{
  "n_kv_head": 4,
  "activation": "geglu",
  "norm": "layernorm",
  "norm_place": "pre",
  "tie_embeddings": true,
  "init": "normal",
  "init_std_o": 0.00556,
  "init_std_down": 0.00556,
  "beta1": 0.95,
  "grad_clip": 0.5,
  "train_tokens": 993200000
}
Each number is 128 + 24 x the weight over its row's rms, rounded and kept within 0 to 255. Layers, rows and columns count from 0. Numbers have three digits each. The size before them is the row's rms in percent of the matrix's.

# k: layer 5 attention key, 512x512, rms 0.127, rows 181-233, columns 384-511
# q: layer 5 attention query, 512x512, rms 0.132, rows 182-233, columns 384-511
k181 110:150130158094138120122144127131108130120141096095115126135134128151106080156100184156099096101107137135137152127129099135158146102093136135145132106138122135130110130099142114124140104090121114128118158154093131154115047146122112117114143126112140108096097097125147081157101128210142158128169129143170180114109085129144129141121103096127150159153073125138133114079136099157107103131150
q182 113:135137147109139138165108109123126145131125141102110107133172136128104143138105064132169064117109135170116121131128148126153139129119155154142121090159115115143106090126115138153148118125149150112137139121133152100121080142157122161095132111153106108166107158135134099147116118145155102128098111152106105112168127124124148126110160138141122102140186151114125110087136145109073117150103
k182 107:099111108091131138163116128083126143133165100112151160133111099152085084167140138126129134124120112125126108145115072146126101147124173104092085156125153161113116199183146164130171131081126135128134103136097161133130109106157096139118111113122144139099156129120133105112130153113129079124118142173133148138159070137146122161088130149120110089138112117123090111118148116151094181156112
q183 111:148127131132109166133134115130112073145139124153104135124110099160159163120097163121148116136115115138167139085141155118122125101112146118123119145135103188136146129097150116138114095150147095118123108180120142085134140176164160132135130138132113177128093138160129129157136163127110130076142149114116068173158137145098139151134092129113114080122160121084138179127102134117104102163121
k183 105:134134099108122099111130092139166160142155102119102095140128146144127095122095151114125130095086129139136124123138171147130111114098171165129093136122107140151126149086167150111081086099163139111163175164128089117112147143165186094144143107166088113141124120148165118100130177162105136114140132128156143115142152124154118111098161151095138130168099117141140166121137144100158152145123
q184 112:151146112127156122133099129106104175155118125130159152151111109149166106064098110090155114106131098059118098122153166138067146100128103133090102137113153124153100123101132108115083144124138103162140110139133155091166147093106151157148115153155107069111122081120126123134108103114144157112137163128132141116148152163134124112153147138125133119135130134145148100158157120153164102145140
k184 111:120143114101121081104110147101166121169109111133136132141094160154129118091140121143125102132104084115147136145133101144133167130144135137142167128135107146148136118119141158184080142126079130098123177104075082113109115120137185131144152106133118154098097127104151145115163117097163161136123123137137130177145176144141159143149110112119120155128115107151149137131094117131149121103065
q185 109:117085118175106126137132148128135130178100127138104114133118129104111107168123117120111099124106155131113131163145127098135134170156132136134132120096113118132135133166127146105098130120141090152136109130134119114132116152170136112067109154095138106176144110130092166100134120133107116055124119171136114120118106154079155145101167134145120147111117135131159131095149122166125143116118
k185 109:102148088123137131176149180117136123104130135171168148192159150105102142095114152125166154123161163151152145116124102098123122105115110180179130119138143098141139170095132091109167118098117150094139120129134145122099108087109157121111159173100140149136147104118115141085129136116108085101154098124128149163107147108131115113172079116148119137158126108096105157142141159158124121120131
q186 113:123161142154147144095150135122094090140116167136119100087130081142104126156129140073113139148082133106142113092114116103142179125155089147134159171178129130133102177213138121130143142180091138168112120158100147139122099093161143102132152111149093135100162094142123094136114142084134165177140122134155128124119142123138160136147149111116141138155138147129115163141147092129138129149144
k186 107:183121110122111157117121131133106072131132124145076099156131118155130131100122124119127094109125125133143111160128128083143129134120077134158129143109180111116099120147121167160151117114129134155134120136128071101162108123119128120141083142127131135171159086116126110118126104131140125103077117109099116104161129145133127110160166172171126117103107148184120134107144082105162127120157
q187 112:131110136105141114151134168121127178097118100160134144110100126147124089098168159119081141117141177095129104096170113161127140086127143155158170138138118134145128138119104127153142096140109078151158103128090145169176145130117107144116145169124071109123074145112132141155150082145091113095114125134158138130111170144112116095156125109104183118093121119163095132137161123124132176160143
k187 108:132179122158110095101145132130127157123156112132129133110154112111094124125158117095091094123141117112169097142121047132137087103117137093182171185164172133103149105130107126117106112167130080096113129130134133166135084090122093113156160134114146148139100148126140173125157136137146122176098086120133120092106142097093141125124129134112123137095132145105146177149121122108168139103144
q188 109:118142094154141149127180131149148113086154129116148167092125141148124145115095135132122086134133164149104143104130097114134118145158111143121112151113111149108151143131127061160117101141125109093136174136159162129139121093126115126105124150107098123111158125139119096089153092107114118133094133134140161154099124093111099163133116116120126090152148134133129138113112146184152142171079
k188 105:135119112144167124135123148120151138084141118135140156099131106107168137125146135095135152135108100099140131101111092109175116138118205165129155118144144146169092116129166128156118121149097159097148141094172125136106091103107129104133111133055127153099129151106108092140124107147155133136163096154160138138145163146124080118098128152109124157108187131127165094146092146118111179156101
q189 109:141117064112140119122154136108129159134125093097100128138126124109078123144114140112144100104138134116124113163179125099133145150145129125146081124195099114138148184117125154093119133134154148100135160156152116115110149089136161113091139154159126102115164136156125148116133118116126113118135151149140117163161144106110136126081158110140165125124157116144117128121147087137140109183126
k189 107:164126102102139138106141164127175128144130135141150141115112148150115154097120135141148136128141126124093133120127171116134114141154084144136129139140176142104115103100158125182143136145104155123109133152147130112109125174133136097128091121101122114099132130096116145108130127099129121112115130119166163139159074162112125147140143124169112188098107088120067101088147144115150129100139
q190 119:072137107108178156117067137077119114121103117079119148137141142137132108167149125088093138124125109146119131055103158139159096168137116112102167118099141138118111125138108101147078108152138133151149121139128130145079082096158132162121142140112118177122139156139117129123144124132140133114117123131126162130113119121114153141114141156105183106131131101128095152142128116134094088181124
k190 111:130165098091145139155147164120100136079114147107132140135121165144099127139091148123100147153148141123125091155164090095127115126135118115160113171129112153165139179113151091107101128170166095127127140136093173096123113125181103119139110109133142164153112130135162141138128102142119172133158138123145098172142136101160140136137175077138137169154114089112136112102101093124143161120116
q191 109:173125136145139132114115132107093130100102109139154155162160132102119096142096105123157138110116107141150136082143149145144148152151138127167140123113104134144149112131131114116120100129117125093095087109109148141098100155116135138132114063126127133123127110126124152156160113168140128096073152145164084152106114114144137158085188147141086152156157093153074125151079187131106107120156
k191 109:159133144187142127124170124151136145104095109177111142111176135153126094106116102116125097103119145110103109171147154166103138125169145114122126123129090156156123131109147160149107103111153175110114100162111161119126123095120138129147173087124099137111128175122171122155143125142121121107108136096164121130128114117152099111121145106159139161135122140124156088153134124079131089193091
q192 110:159104129162107137114132138101108101140114097129110119128152150105167160115127169119086121144103162129168152159140147139109120112130174154146142136142147101125151128128135109125145148140123090149039113120125130136141144120132115084117160159137157151111114130128133116178125158140126149109078135128155096091110142187131097086169127118114096114132101101155112149109105159094142118082138
k192 108:125137106135121143138132144108107132084137096129141122125133118147142156116135125131138138177141134139128142114167124109186150119129097132133148150151152085126123127080137113116149106124099146125107143102099149118176122159168151121164144185136117131142151135126120152092104130168117113137138138117103094108111146145187125097100140134169094144148125101154144124117104109128156139112168
q193 112:139122107144053091117140162144131110131130131102124142154134191106141164100154184151139133115108135134150112155140125093119137114149085180166095143125144104145071133152146145084110132085111142151131101138104147110112139151172125180130084125083149148127096146114116095110141134115133136187132084139088164119131158120107158091139104142128126146105105129113118144089141131090132138130149
k193 113:108128120129126117144134104167082148088129112080129090162109144077162100101142149129123112116128143099148086140141076117124137121114071166088147130120153097123135168136149118179154123117121125104126114128153145173134128143124148141127110132140139091132165134062137101149119102105118142148080099141137148144131132123101139133142141120075111159082095119122130142110136138115131127134129
q194 112:108101134120121094141114103154112127156163163118094156166084121117108135133120141137133131140071096069121100124141145123154117120120156175144077121158157161094170123137088130121156118123125140174109112141142121121141110125119102149111101169123111130125100161156115115128169161139099159130109130136147169106107144145123168142127064095101108170134156168178120130096130209163128167122121
k194 109:142148153111154113097165151119143124120123101120124146137144110101084122085157112132141100147093103137130112119102118155159160137095132115079130118146150101128139106118110149115112138112156114109148132113106158140147157111149137121154123160117122172113101153092124122151122130121116151156121146148111122106119116110126139106137123152121114091155139112113135137143130138117168146139090
q195 113:151100110107174133098129122119106146102149109173135121101121143173110153143144115159154123127135132152080099122131107078118109128093148142137118147112133113117100133103130114142142139157090093090131146093138104163100102112136109151091110140083157122096127121129138135144133138137128138135136123133130190104089097113158125111127092095077131080142121123137091124104118148110158111155107
k195 109:122091121149149132153136146140151180107107126118136122120112146144122127151146111137194129088146060120086173100134081122137093157148205101141127112106177150086109128157109080156170135118107171156145143102136149154097130111184120133158127124135122143148129142123105145098081146162151118141098149153105139117125120120130140109159127136128130117136125096149158124120117069128147103116123
q196 106:140120113145143147118139147093110140120089114080115139154098144099119117154211120107131095138094110158084132202120128129151121154148142121117140127124130091135113081137101141125142150129157105143135119103132157120157138121112125164101118179152101129119149189131142105141138141155163096148143123141103143148155150170089122114139108116120144148106158135071131090136133147109111121132130
k196 105:094121130136147107155142126120145098092099105123105131100102127141135094168117129151139086134108078137112122172104126073108100098144133155134152118136131112100117163132138085116104094129141154158106132121121109160127109146116102069103124109098137123120158099140130147162107138141144102143157154131116117116128139115117128092096137121127134126146142089144101134060120091127122143154102
q197 112:079115145127087144110136147132105148096173169122146098089130134136134136150158154064116110134117134140167137080143127140097149139110096132125129131124141157086142160072110114121149170110103113102086121142127176126129109125123127167087104094117105080127188110107108117145127145174147142101154070131176103136119129102081099132125127161136117128121123121148128118114115111134099114139136
k197 108:128181136125161159142149104148105101117165093119155162151127150129143126099097134156102148105118126132118156137102156147076120155124120103120148144101160110104146127145162130092122101155116149130119101155139170113150081123141089116055126128116125144085126134107055182148138095094160140137149145114110160097154115117141135103141139129142117174142147131186105139129148225135145196116112
q198 115:121102143100092091089168125132126139113111114121105088120109112118165128130115079106061111134142159142157134141159165092142158095101135116096166121144122149132128102104128099172155102123123115100146102144112140126106181112137128131088156106110118133083117118094106121124099091118099157125127122113166154135124138102161101131157109139124103130067139112137113121159129143158148117124137
k198 111:170107146119151140090134123122104115138144131145146133122129113112161127106146139098127147172114122205115119104166159087137094092136122129167124139118108081113115097165110122117132110099123143083129117146175156128126132111141122128149180108127095117156140140212129098120112170119138108158122137115159121183143125110148151137135127122095111132092143164099126157112087112132140138128108
q199 108:123133121109084145161119115128205121154129123151135132150150131100103142156106138171133158155109144052138119073116114117082111155170125091087172126089164120151150104164146109139125127175101144150100149123087098115104093131108139118135147103157137094146150132125114106142132155161112144149156123174167119141162139131162111154155105140144118140141116129176139158112116085148122150134100
k199 109:087132119063158120157132125124144080116098139150101114149122097098115154171105186134133130148120139129096108115138190137123134146124107159094159145106122116119126095151128107161077105124136130142160161142139112130082164104154122097130108140088147118096151140120172173159071141110128117129154173138152145140097105155095122121159102131150132119146115095133117130156086122122148132085155
q200 114:090130115149131144121086112157115149123136131107111118165115092139123135109153129145109145132031123134096120095103119144147125100122149112151082103140112141118119112085135121160141127171147124148111139152172124179089132122203133146134116155111102098120099066109136093140174096095127097147127114121123140148168150138125113141086126128145129153122139176107149124143078150148141065116182
k200 112:135149138100110140096150119111136153088125152162152118115141153116118110175101137156154153124114162114077102201159109130148116080121128119129145145119163148121126121131164195111077116172138135145148122086182095181117120135176160144150098133081124131098120114116104084139102087107098118165113116177106150098175110133132101090154116128150160053126092107152136152161139177116158153129143
q201 107:075163139117126130122106132129141128170135129125117110147136073095105120128140075109108109137125114141111099112144116171123144180146104136116134122158151129130128150136143147108123086147102121122114136100129116156111096147090138104089130132144120127155099146178138136132166154134120152169103121174126139161101121188096104113123115155095143102155140145089124114143097106091087118151116
k201 109:087131121154139104147121111119151112184154128205131171175069112137082107118135158144123179096099119157154149122124091119145137136117122169119110141145133118126173152106146116123137127090132136142094162127166130127168084132115116110138121112085119115094067150111126134115116099133129163130159081143133129116145132141082141102125104095130134132167151096134180120106081128138113174154117
q202 111:115147111122131131106109122144127132139125119104099123131143134127150136145085158185138174179113115145097092113131115170125149096154140141132114178134114089103178152167142132132146148085133114141132097116119108103129135162141117146137148108122128147150138152131093106113140137120109127124140129154072142108148101140132130130116110121127125132089169136137145106080134135112171103116087
k202 107:073120121128172120133112110117102142116154115112107143142162091161126157117166130155102121172109093123079129188091144146106133146164134150119116078127088129104117101164113137129098158127152188106163183094109129119116114139119145136119110108120114099114127101107172113112103133142129115063135141139158151155116156160168142110172135135132120145129124102131105068166174121139157074138110
q203 113:116113143102147165151120091155089148118125123089113111122144107127148137110127124120141114142129146148137135103141101108091107153130155190122105141107100125114074127134126139118132112117094144144162134175161095098087148088107149120112117108145156115107103148125115104119123131154146092151077131129115139136125131123152091103138117150088132129100135132144120159132151136100122144100086
k203 110:155132113139136088095125131131118122172101135132128160150130136085134154146148104178161101108072151142160122147153091099122118092086138123118132143150099119116140153140139092131131192095123126146133098083101113152166141141118105105131145172161173178146145189135095158124099112128111151102132153092166119141133123078134114145117090081118133182102123126152081123112136144173102162146161
q204 115:088106104153134163184131165128146190144113129167102169118128125118110157097129104098111106138158144131173096142137155084111116124150113129133117164127135113134130111107158095091098145167115177124159138148179136121146124140084124123076170118157137156115082113135162136140139111135114122143105164124130103149120163167146156129165115128146158137110116108169139103132108118157145129150117
k204 114:132123092129102131106142132121118120080163145108122168099108152147155116119103126117131160106118124133127119143090113135097134088110118169122113106105098094167120145149124131108092129074121089125079108143128114179111179108096131121107112143154179153100156151095144187119106127137105106130145185146088168141139137141114134148140137114127146115205148087089114118173092140156130120130085
q205 109:148150108115123133135090081163131113125139130098141137119114144104124122106100145152124139136132175096119137135135150139147169129127167140106117084135169115128077182140148130181112104113100111139133134152150140149149149080131143160126142147101088175136080133116148105078147148082106112124150121147127114136125094104166110126109140146154151107140124117110126079134123104126142115118141
k205 111:112109115105123165141161135143081073125119124143129110136190115102120174143105159128100155107137113102178134130153099098134129134123114073118175141137132135115108108192129118152125094133131144095125147137146129157122112140134120151177112102146123136152138148153082127157131105123116155108158121165117096115160180144170133145069101120142152156120114122103118122119129171085104130112135
q206 105:107071116096121133133123109148098123131105133140138104156128085134132139133093121152123171128099123149138114136124120166098135151123066128104150116121108119130134105128140091115167109089126117152126102122092111144147109121119139109158113129118120118129090176131170136123132106157149093108125109140120095123160103112160141136089138148118133128139071137113148100141145100136130106100152
k206 108:150129157113117152173122097132153116115144102132146138125127073125103138147083110140157123160115121113140110128160121176129102139125146122151103165117121132125085126094081107100104148125100119100120104129136130131065114099167101160126137121113137181139129090163126094161129132133126110093155111175130123129104101099115086174153085165120118156117127138146063140124115157146098123107139
q207 110:124158116126072125155116192085137145141134111126124136106125119148114156201123119108119128117093112129156107150131096106121140099143138128103131169139111114136141170147170085107139097155132133188104094158131142106139118132120140142137105133137133104096126081152143148128132104124120141130127113136113144114103131091146133119132103106082103135120119158162092128101160141075160139095104
k207 105:114139134131100104125124129079137113105127156143114113113144128142133123130169166139138143156117113082158117146093109132119143093214104096150117098131105137133081115162122116120059085103107186108130141152088145114115134186143138127093163170095107117153139143141112084154074101123131151123127095088138102128108101096115112151115143141126130122142129106116122134164182149137171140132123
q208 110:130136112095134133116119113151104144129101101135211112102177115135102120162114178160134127132120155120107127152168102145137088135117154096148082114121108106065134140118125098157198129108131116128131146134138133158116172132129091090120112171100089156090088198128125132149098142112148101108102134158109141181081130135125110103140116120155163117082166150105166114146155109152126125118123
k208 106:123132137124081138129100109045086135113156134183090071122145137153143150148126133154109091114157133138104132140155131109095180138085124110139121176152114156082141134139125095083130130107128147122134163170083109155088162144168120089148120124129131141173096137134155148134108121154109121153125191147134138141117158101069146145127127126141115170111113160126116143158158198153142126141131
q209 121:134057120115098106138134118083156162130161057107117137084111120122076183130160149073130120123115131151123142127103115104176172103127172115122147157124166120145133187145143101145095106141131064145110118107086152094084154138110085107116094100139167126123093117086112169120120093138114144093149156120166104092110118133121153138159096118138103101147103116124074139111096137169131131155138
k209 113:099120109105169098125109126102153142123132140158109157113111140092131159136130110168116117132108104121131139156172168150111077126187092123160090156116101107175120109145144167154121086096109120138116149132151138134103134071126110095106142115181140111146122116120112151146136138095126108098144111137152114138137135176100138135128085123103091157098132120131147117168148125105179144134121
q210 109:104123155142132143112115115118165131139130128114121125119101107123112118092148138110085129107122099102123101101096090129148140118125150130164135148138097079160088115135100116114162138138104107110118126109135117146129114114153141143129167160148138145124162113122095102125127139060143129121140098145151170117139125123140136140091179133124110176104107142113088151136157118132212099167151
k210 106:155115100120146137138130153178154116158172169123125139094136111110160122125137104111141111094106119092101137150108160087151096086198128145155133142139178129146153108126121155098148100120127115175125148122161124119134097079148132127117156078105124116126143182163125169142183123123132090118129158142110145138096156114120130107111111128134131134099095104140095111093107120091138113147120
q211 109:112107133155152113161093105154111103149129133125112147117127130118148166144098155146148111121100103103091115133099099163146121099105146152126110150085173114142184104166095105123137144185128138139122136154115118152116103126165076112119107133127155152157064110136119119147112137105109138135106124129147123123169169098123117096147089136143146126152077172090146118133127142113132114158079
k211 108:094124115131126141120133078105100111122141135121136136112161110123148139152089167140134113090093107152127156140145139123163147104157147111124147140104152116152159118144107147109126142101184107116138117121095148103138124125112099160167113129135143121155133142185180134120129136104092129160095187141164115116117152102135064091140077089157165144158085109119122136141121123151105124102130
q212 110:132130104154156151115136108163175130120125117103128104158124141109128089116128130133144125121121151148109106128133109127122138158145126147093126165114157107140111109084140124153173126149148149106137085147125107137131110128119168105131172171106120139099098174118110142124106125143139090122101164120128105087205132126103142071117131117170116106103118158112177089146202128135144122118103
k212 111:087122146115094159147155105130114141143108143144107102115122147118125127102112122111147151141114113140120111151120116143080134174153135140150085132164135114133106128126118120109128144143169140084119131149160128166125131129141114139115122084114102109126127132081168122101129140167139178130181148123123133082101115142127098100116165119125123117120100146122120149088104123120151100098176
q213 108:068138095120139124119115129135089179102127116123144165172129131093121152151143127100169109112126099081137118161140106160112117137111137108181146127118115139122110143128105145124115163114123126068132161087080165139122168139070162155119107124135120126147133143119130109095132117149111133120154133120198135193152140088105109116145116141177143145110131136109109123160141116120079159124144
k213 103:114129113108123163133159154142144144131150111144123157107100118133077150091105151128121128162147102148125140114147090132101127114061096084133085131120170105090137105116154164143144165138130153134116142082127143152080131143150132145139105107157155111104161123136067176113127173122141126125149101118121141157097131131099148123129141155104093143129120125135157115137128154118067137148149
q214 107:124135141135128120139112144153114111093100162112116169143151125109163113093136116129122190081142121121133130091160114137069135139120137184088170135127128176103110111133152141105166123131182137152106096190149123117152138133140111152120136133143145147180116128152095159132099099199162120105158124156136138154139139160139151146112165092149165092085100078096160131169128121079106142101146
k214 108:134139185116159116162121121144105131148087106104069149119134139124119117130139092097130127078124147099149132122152107136132127122162145133137109124134122128135131139113060160126087134146139120080144113136099142130190113140071114175128054146153124154075102100161135145113138141147160120116119127118106155142138130116105190135142127113167120142071128130104168127151116126107124126107155
q215 109:147084147090123138136149116075171167117107165141167130122111149115155180155144147120149147141155114109092144100151138130122162169120105112134151122132160135102157097109148118171120094144148116088116137103131113136126181098140184167127120144139120117156124156129142131126130115116138151125122143101108114150179106151105151192144098091123135119094099164126089176133105131117081138178145
k215 107:194110117117108122140141134101138114173177147146113150119142126131109158174117164158107149095143158129150096097120191141177118129134167132111120117141113123130121151102105124128131107155173107150126143142105131101098150123133113075175096166133098102124123135113151131112150128156136178175127114086121113138121163122111127118102109141103095161133090110117098142113175127152166137102161
q216 111:112120128124114159113145121098156158065118167089166121081147135047150123143122173153125159074135103127113129123129146137101163123142135133137129149121146178167114083156083179187106117152101121078097141128128100123119137141115130127146118106157124100139171137112101139116145135108143143149157090144122139157149127133128108134103115124107084132148159168125136150117132109132103149171085
k216 110:110112154119121157122100122149094138150127082125106135123131102151147096175120125169163116139122135112160124069146135125163105166107158108157138098148125113151166164124097141156131100140086151078133137116147154094132145142174100100143109122091083140096163112131147113145175126138142122143123118129110119133100134165125123165125121114123118142144122135136143138088152135149128136130166
q217 107:142165146125145080132119125143169116120125164144121133081140123129116164128160152152146112110131100145144180145148130106171126089102088163145142142122119111137100164132135124137116124088121107139118111134168141132104098168132107115131154127125138168145124116122077085099148168114134117142119125132116123140133095096118137101178118101154126144117115143133164151095134154134130128130123
k217 107:155079124108127093141086122109104115132171113160169115130185100148124099152117119139137129104087103146112151120127114100112108134124127131153160163145099150125135139152167141113149120081106093169110156163145107114123118119118169115097102132159101115176132120117117093123142163124159164140114127140078113145105142110114103094127134182133092140109136143138145120133111122121163154130164
q218 107:140165143110142178143182096114149142132163114175120140159169174132160115162094113159091170161165121150119115117093120155121122128113165099131134157134159144131153084159123153137131136095122117124107043147098144142092117101133142084159126147157100155115099124071103130129090119100103136152124167167174139144108114130137150125125151144121115105152074128116144137144125090141131121170142
k218 109:107157142155130144108157130141145132097154137112129082109142090077142128078142139099137142112084140150150096090145132089080135063120144129122129135124109111138078110135143137107165159126138084102109151171125099119145112082171096138123153120125154093128122124086133130133160128102079106100117106133169132127134150135166140161111115126098092116114125119117105129125113110152132157130112
q219 110:098130119107111077122153133142161136149170096138105096125126142113133143120124134126110134134098127132096158147128101125101136100136106142111123163164137125123131114148148137107124120118092148131115111108114130146073133140116145107173135140109131113117111102130173069148179107112102144084086154121087121084124133149095159104157119123128158098065124149124107143101130134137124116139158
k219 112:113077094129099186134117142118159127176099141148127106127099120102089129095092103126098087130111134195095122145144117145131131106100062132091128124183142102100091175115096065140090125110098154162133102111112158128155134159133129148126153134118161135122116097094155120154112104135108107141095124186097153144118094118091145103129131115074131138133132136121132106123141167143167154122136
q220 107:146153135139134099114179080130108101122147143117143096131112124146122107121136116126135116136146169161108136131122171119167182130111109080147128123142145160147166067080149136133104108158167146121136136113082160103156126133124187138110149124092137131134130120140145146116124138111145115155137137150148138105170118151126126128128191141150148146094131103132107136130110096152119124125156
k220 107:126139150148155142134148164128146117120122152108093154163122129159149120121123137085094115115134124128146141112132124119127140140131166178122178128125154127137130142205143098137134180112139114117149137129143125114162132125113134183153152145160125123126139118069118154108151156146084138139146150162116144155098130153127153130155157130156160124167112134111111113126090108152100164155138
q221 115:098108130112155137133115144127128128125168108141135145145139128170081159166101162139098109099121168117121113094118165142129122116126111130155109162158100116127115137141109146137130166138134135087107103123117098137119118148145194139126133136185078156189141097116129134131112084153090116153104124121161085136159135114163126165158144151147091136094158111141106088086107118128172105148102
k221 114:081137143098166108117140089126100133136152147078147132080113135166167125110117134119192124125144091147121051133134090138126151131115102156121128136111153137105195157135143124141147135144125135155126118105133120128136085126112126150136121131130159149107157173139094094120138114086113120072120101098146138128143128105108088097157125097130106157105149126117098178163118156119133142186149
q222 104:132118119140183108135093178135111110137171125141138126134121123134145105137106140103144143104168141119143137149167112097135149201110094184130086124111144075115126163097193118124124166110124110129184097129100084106137133081110115143101085127105100144133120145143118157122095092127128145121098130126091117122103094108136105102092142112114100139149089117134159105144117145089141129085132
k222 107:115093147134101137108165165119100137169084113119141144169175163120073116152134117125106078132142113107121139142137104103121168140077147101158129117131149131120077120131119121171122138110069124095144125145124105112153099150114125130122148091151107130132139139110133150103134118099134157111122143172142127184119115104168111153127173115073117119127101151145157103195132150091112088143109
q223 108:163049138145120153123123110116130133139157116157126116111116028187156094143110158102175129113167175104109119128129070136138130133125121135157132105125096127172165135155153116111077138136109139125128112133166179106163139148139162132107152112095149160158124161135139148166158162111123116153094113123109159126133072142114160124134150097111117095140128152126102105155132110159163141157089
k223 111:140128128142176116154107109163121119114163153092114158119116089124119097114101104138175124147150075158115150156124145110110170143146142120128123133101105097172097120177120123089070121100104114119142128150128144153158156169122115144126127128139143117161126136180146082127112149119156148125132123144118138135125153110146111125148121163123102127153111148182095130123113136119143143148113
q224 105:087174131105126130108155137151160121106113153149157098105122102142120145127098103131132136188133113153140117108132091109106149108194139138112155117144134089150139188167090143135158116122114112146085119117079137101140123158151150155176101150134155124123080093097135141135137136130116125135130096161072144146120140134116130139121119060126097124117166122155143121138133134128122120160108
k224 104:120100131144140137146154139131117193121132136155153136080112119117130155127093153121114116131136112154154123179138164151106135135088082186084126132080120147154122125121090124119125112105126158123080132138129134144119128152126133115113124136149145094107108122144119124088136106146115130139113115128155123110103127123156065148137170152133136135148138143151113128112101102142129116088138
q225 112:136103145147113114109125121116140099108127177155130128106020120135137086128147138152154090130104135153173122159096101069147100130119132148125109170129104127095107156085119127115154122092125119116115132136127109162185136106139126107116147167150081122120089134143075162088110114127161139119147119135161118164135132131144110147116108105151139106106154127148129111108102144146078150148128
k225 106:138141119151131164093094107080138172144101124129152141134139117097139133162123172181106156140081159086097119132114130139081087124132125142157127178091124097149154155103178137107108098071138156103153118109133145155134105173111138119127151148117135119091105132151105154129092127100138152112136128111116098112108162138157111083088104128149120093161130113159087100104166110115105107163128
q226 107:142126119115179125185123125172114087133148111143123158105159159143111133153149095121151163139161110140140106122132064110146138128125115147094125136105139121147126111163084158154095053134102145134160136088136158096154112091184102084144128132099126102113148118165132118171097159132132134116167171118119108095122092101156108120120142127090148154100124128108117156114133141154086108114122
k226 108:116073103122093069122102121150131103166123167147145153100141141123122203135120101196123122134114095123127092130119136154142144112096113137115106149130118118160145086160149088171114129109129103087157108159159128116149104110126086137107087148124133089126130115153136102169129128158098107109136142101152141127119117128159143164103133099089133108141123119126139087125159109106135099152146
q227 107:146141106153097123093117130149089173119143114122134092103116087132110163093079092130125105089105104156124107144121179143108140107119142116130126113144099120150131100167126116158145134104144135109128125125100100156132126137137148140070141130136141160131140112106067113126145125081107130124108144155157138184151097127133142119106138114100170161154135139115092115156119114118139139134083
k227 101:132085108088113082134175119106079132121146076108088149094116175122139116099082093115108112149129101133177118104126154108132094134109130144150111151159146108121145123117159168122107091130180109161136094064140149141141128125107167099107102118102126157125128128115132205134115145165147133176125100110157168134128135133142152086122146105114131123132139089147151119120132153153090130137148
q228 111:126153121132114099134153147156141119157144111133143130139128103167155139126103137176164130126151116151150153131165118140187116124090112133137122121138115110087158098127108145082095126123130150135159186125152152100119112167125140126157127112151128174129133145147141104105094155131109165169121099126108124114143121106109122125112162097143106109140128149123177153124116153118133113147103
k228 105:148133118121120132166092113192111104142146137108109129115109141128135130172126144097121139132139122095121125155125108100137142159095116105110105149149150133055139169132154123103110095113137108144117164123108149134119158149118129156139111120104155135120115104163120163117128117132121138160048080136125100121084146133163111143141175154149097107141151167099116122117097105143120151130122
q229 112:117134106080121124137100135121150112142127113119136141132147143129144158113149157122113146118155138204118148118115102140160099102118130155112174149121108095104098094088118130144149170144137150116080132130166170148133141131110121131134158095147136090138135121158118091123126120076086126129156108128126092114095125115151123091135127103105153089123128129105121178145109154119136120173103
k229 106:145144133143122109134107128120125090112102162118148161091127161073118152115120105077089147113122153092105163115127157097135129131112109134138101123117095100125154113149094106108146140105099140144114135112139116103151135132114119157116126140108103138155097158152186125128162115131144166155157159164177119114093132147112107164115161113099119131156134144114106157159177160106134165106152
q230 111:092112111091179099127151138111144107130167118103108120118146114157105123147141099099126157124130147130137141089098136132131088147105151125143134141120150112148098166128057128069118135133148139102138100127133164156153093085152111127107120131148117123124182136110104107138133153165164147166115182160155130170119130150126079110136106078131157110148122152172134141122163135149154106143101
k230 111:133117111112120135145147135135106115110178116123150096114129131089099176124147079104140113102127133112145097153087118140122163097095161078130127161126083097128120095151135135096145179099157118146156143136118121111121157111138093158137121110127127115126163099110146116118104114124065106144117129109143144097105096100125134128114116132101108125162145110102118127149141155092139127118099
q231 102:158123139131109118134154135123142132159107137131132123127100103119097141147130076152104113161136095136081164130128173117098135119128128168139129098079121160127115138116100124124118127107113138152148100124139095134147166176075120144120076109124134216151146141136151146103086147111114115102113070177146172129118114097168124087136121117104153141120178154120153123143160110112137091108175
k231 105:152091113167132133134115127124143121125140145087077098127060153148100126146161151118152141078148140165127155095134097125127096058157151152138103124145189123112124127130133069102103148143110129149121088143122137130141101158120088133151105129137100149124152127150119167106102109084150116141087137113145124134105109135107088178110097058151117087132165103131150140109144098134134096142156
q232 111:174161155145093154141122114124123109146133158178132142156100145127108138112144095119117109168160117088147113164157160112148069125134068104134109114128136140101145119142081099101112112149130108118166083127125184142143143128133101136147133102073146129152091148144117153117124194076134128135133127117110117128106146137103196164147118143119119107141118145121185121084122145158095120153117
k232 110:123166175126137096128131122123119132139152137117108149150088119133142147159182172120101082119098101106084162077114181113100131151109096141106154119136109112113123102101088122138174126151130140127123121142067132088094122125146129137132176111178116102121125184070156111114149108140142151150129138068173150130147126167136125157126135119127091099113152158107170145160135114164148170134121
q233 111:122140085127147150148119155100126124130097140111175119129111139153154133132145131143111145137087169126097106102135094116140146119162118138160138146119135120103153130103140126226093118050084147164144138145110147159112142190102123137163107137145121159153116137149103157121073136094121117127137132138117136149133153162110110127140125115118119123136106136142138123097129150127088117135121
k233 109:161178106138078121123102168168148106106109097125086125140171101097136139115124167181138136133158120105099103108088086146165105145142137140122130143173147113155107132132170125115129126122127075132160141152123124117133128124165132149145100115148159128143084109157152112129137142119111106129114132135131124126134144132097123137136118147126178085113126120085109089108143078149137151125126